config = dict(
    n_kv_head=1,
    vocab_size=1024,
    positions='rope',
    tie_embeddings=False,
    parallel_block=False,
    extras=['capped logits'],
    lr_head=0.00762,
    schedule='wsd',
)
Each number is 128 + 24 x the weight over its row's rms, rounded and kept within 0 to 255. Layers, rows and columns count from 0. Numbers have three digits each. The size before them is the row's rms in percent of the matrix's.

# layer 17 MLP down, 256x1024, rms 0.0519, rows 22-43, columns 896-1023
100:133124108143137162138077169078132136140132136113170128135124088120122087113127131104138136171140093137115117111121129118150169130122145175151128126158107116155102098135082153173105111132128105160122101120109202176110183139111104144162090141090153160125118119108176084142138119121104117140113146112081106180160087140097136189104139132169164128149114132142110119137154099133105163141139
102:128151137118132102137131154138129094101137133153132116133146134105151100122095144139079156137143150165104118143122176159082130145100144141127085105144154143114155125157119161125171117144131098125110086118108187125148102139134117117121148075142129119121151141104131104148177137088115141123153147146158111102114157122190140107116126103139130061139080125124119151167117122114116081132134
097:141120104114134121135105135162129113150131136106160106136103126133106110159132085113131119120142124113133110120104105131116108142131150142115132156116158145117141178124161151121135111127130106167134076117206135087125141140157149136122112146135173104115135119106096159149107139140129120165181142164148151142119131160104154121094122164126108147133143121185113135168117133126145136129081
095:157151119132180091160140105135118114158123138149164147099134119179128135128143111127137156137156095162113131085131139113112135130134164146148111133113098157139120140091137175124129120128151162141145143143111141129091140148139133143143133137104106113113132170114081114109171125138119121085134106101155118115145142096157102134090134104118080113163110134134132155137141085146139172148138
101:112134123091110133101115084169128174108161178147170150126099120120099117150129166178158149124102121118141109120116118161137090153152124186129093168129123107100066121119113134132132144086156112125150110093160143118095113170143114138139097155145125101104106142130097181114142151140158121123116130109115120107120127132170134101121113101145171121115135140143133137138147127182150162163085
098:119152116129137154147118123152119105079128115102132167165105094164110084129124170113145101124106095146100115136132126130126123160164122143114151139152120109148096156093151121138126123119183093118136137139154128148142152081142119140144135138166130125160151113088113152136096183126148146143125120144154099096091131137149133135094121126118150152131111147160160103111089139124126119124089
098:178140180133140079134150126110134156157104103124126146130144129106130117137139150108122122105085167142121142131100121098163130159083097127110110057116154134113098108131149113093114115125150109137168122126085138139144119124123151162111119128130149096130140141123087103136079139115144120149115114072167100108106131170149137118100136103143133099125124130138162096128113092093128092130123
096:148105139129147129114137142103155107130145121153120085179111149122125121099109148139139119097107125121120119100136116145146120117111151147152145124118109143115132165070149123120107157119159138127129127151160094147082111133135100101118152144123127129077124143098136122101112147130148149125130097147162117162114107103126123130123182115144134115099109162155086135119105153103117125130127
099:110132139126157156115190085107122098101132103152078147167124163125099101097099108099119125096138121114069108134140121149173139156130123126095117147152180155103084131115153121118142157144111186127095135135106142110127149148137089118145092157146102138115100121121118137151070123126112140145137089091128157133133150119124123159148113132176113155100073134175136147134150148114146088121131
096:149153164128132146104140102155123115117112119136126124145115137163158149095100129145088116163108117112133166135109106107086158130117078101107111132101144075131137101165130102171136095166115137113139129152133113138091118126134127117086125117170127102089147121108169144112154136128114170118174114119151178167130128180118108143134118147120130107144120118153163142107118139117121144132102
105:138131092152106103109142132145126126121132165114111098120173099164116112079117081142158070147128138122096120162153134153141140136144114141171148159130087165154138169179170122112103122139113097097142135111141080105135151092149157140103122146140137119147145135129143089085159140124158132137159140117147135086125126122177182100171184114077106156129150141113122104153160109085149132142104
098:133140107085147138135134153133084089113083162140116130169175180121153110155138100102146138149131116123120139116180061147159177141165119076117087147119101137151118117166121114143123117164094139120112147110156117130100125108167098149133173137173087152151143105108110114086140105139084116135123136094120140147126146142140114123109145135172098122150135129085094122119154115054179135116127
097:121163085144152118097130086110129145128127118102101163122119096156107124127121125138126092097122128094176122104132076169110091150183140134138143109136147120134138164150145107095140134102101105157095085152134098129184156098184118117106108101111107160163120137120105119130107162155114135146159145163141120138139132081117111163151144128130122140162129114135153120104167143139099123110170
098:132109125115117116110114068150158131127092138084126099136149148138092111122154170116148148091093102137118125114124091087184148084179140135140097126118082125152136148176170158117080124109161118123116125109144113150108105114100106140094115122135154155133130144136109109123105146141106122086136138105121117134093112135092128159093071105132099091110143152138108107117111093114132124139111
100:087119139101104078125104135121095167141102178104167112121123159117133153108124130126116123124127162104133189149159135102137095102156155098107088124130141081150143104157138127106129145099127145126156097124118139206073112138151156139116122142115101160162092088151145131098140114135163130117124092109103107130152167140095115137108156098125136134154128116165149155103168171105118137114128
103:128068099125105139076151098136172136090157143141109134107145119137148137125179192131136181152189136146110077147079121132108121106161152152155128132127131146123148169151107109131115134104134134106110133125155141113086139098078103116096116124152142099159144104151112175150148203117145122176124155128130143145148140122141150102141123147153128125145112117160126112088149093114125171185149
096:104125142122085120097096124147138150105131180150155145166119146152134144102142090127067105087107105163133104103083141135095130132106122133119094135173172082119120105096127170132090164192139144162120161105130062149115163091150155162131122108137126158157168101156168156148125100111141108144154134138125133113121104133105117140128141102096125126095145110115167094078135154107135122077155
099:103127124172137095141096128130124114132129108107136152144107124134146141146141139139134132139105140175149132130116118085138110172142144081105135100126126129128144117156140167164118172127144118163098111144168106107123114111112128161157174149132154107139129088116107164121136102135156128087144116108135132127171178100142102146132133145128114156109104123071116087133159108141147131126136
102:146128119164131135103138080146131160120156109119109158139150152091107126062138116126146145088125078078122143110108087115133091127098176123138150118141151114124128102108121124073125109159114109127108094124112097111116121121120112083141122131161123129116148132171129118097117141105101104107140126103127099146136134125110078128113138155124156144099131180126121181132099137101114110121145
097:162119129104128107094181130112107119127092119106144168112136119160090112131146070143122110150110109136180120155111148113154074153129156097115060130154103143164161111091117133132174143175145094171166127121112108079110127161087128098168143094129136133125155123152121134143164116153137190124154121129110126118127160118116148105125128105139154100101128107098159144097128099149133121132095
098:105139139145113121120098147115174070149131138136133114119139121152163121090117101133155149089090096153091088102127075137111094126117129107105103150092128143090103134143120118063117164131135162161132162138111172132138145104092093117169194132145099121146170097112133108097134107174110147116171132154197102124166136116082141138122175124114144133139099125120120139141153143139170115095143
101:093146116150107173096122155117132152114108163151136132092116114128130112152175116130133107136116168101109136103147139066174090179104070120142112119119131102105116105114110131156132096110148128132129139105139105130115119100109114146150117155130167133130147128161103126128134096165137090107141159140098208165115116126110124129125090150108105154097128143117127163118173123116110113149159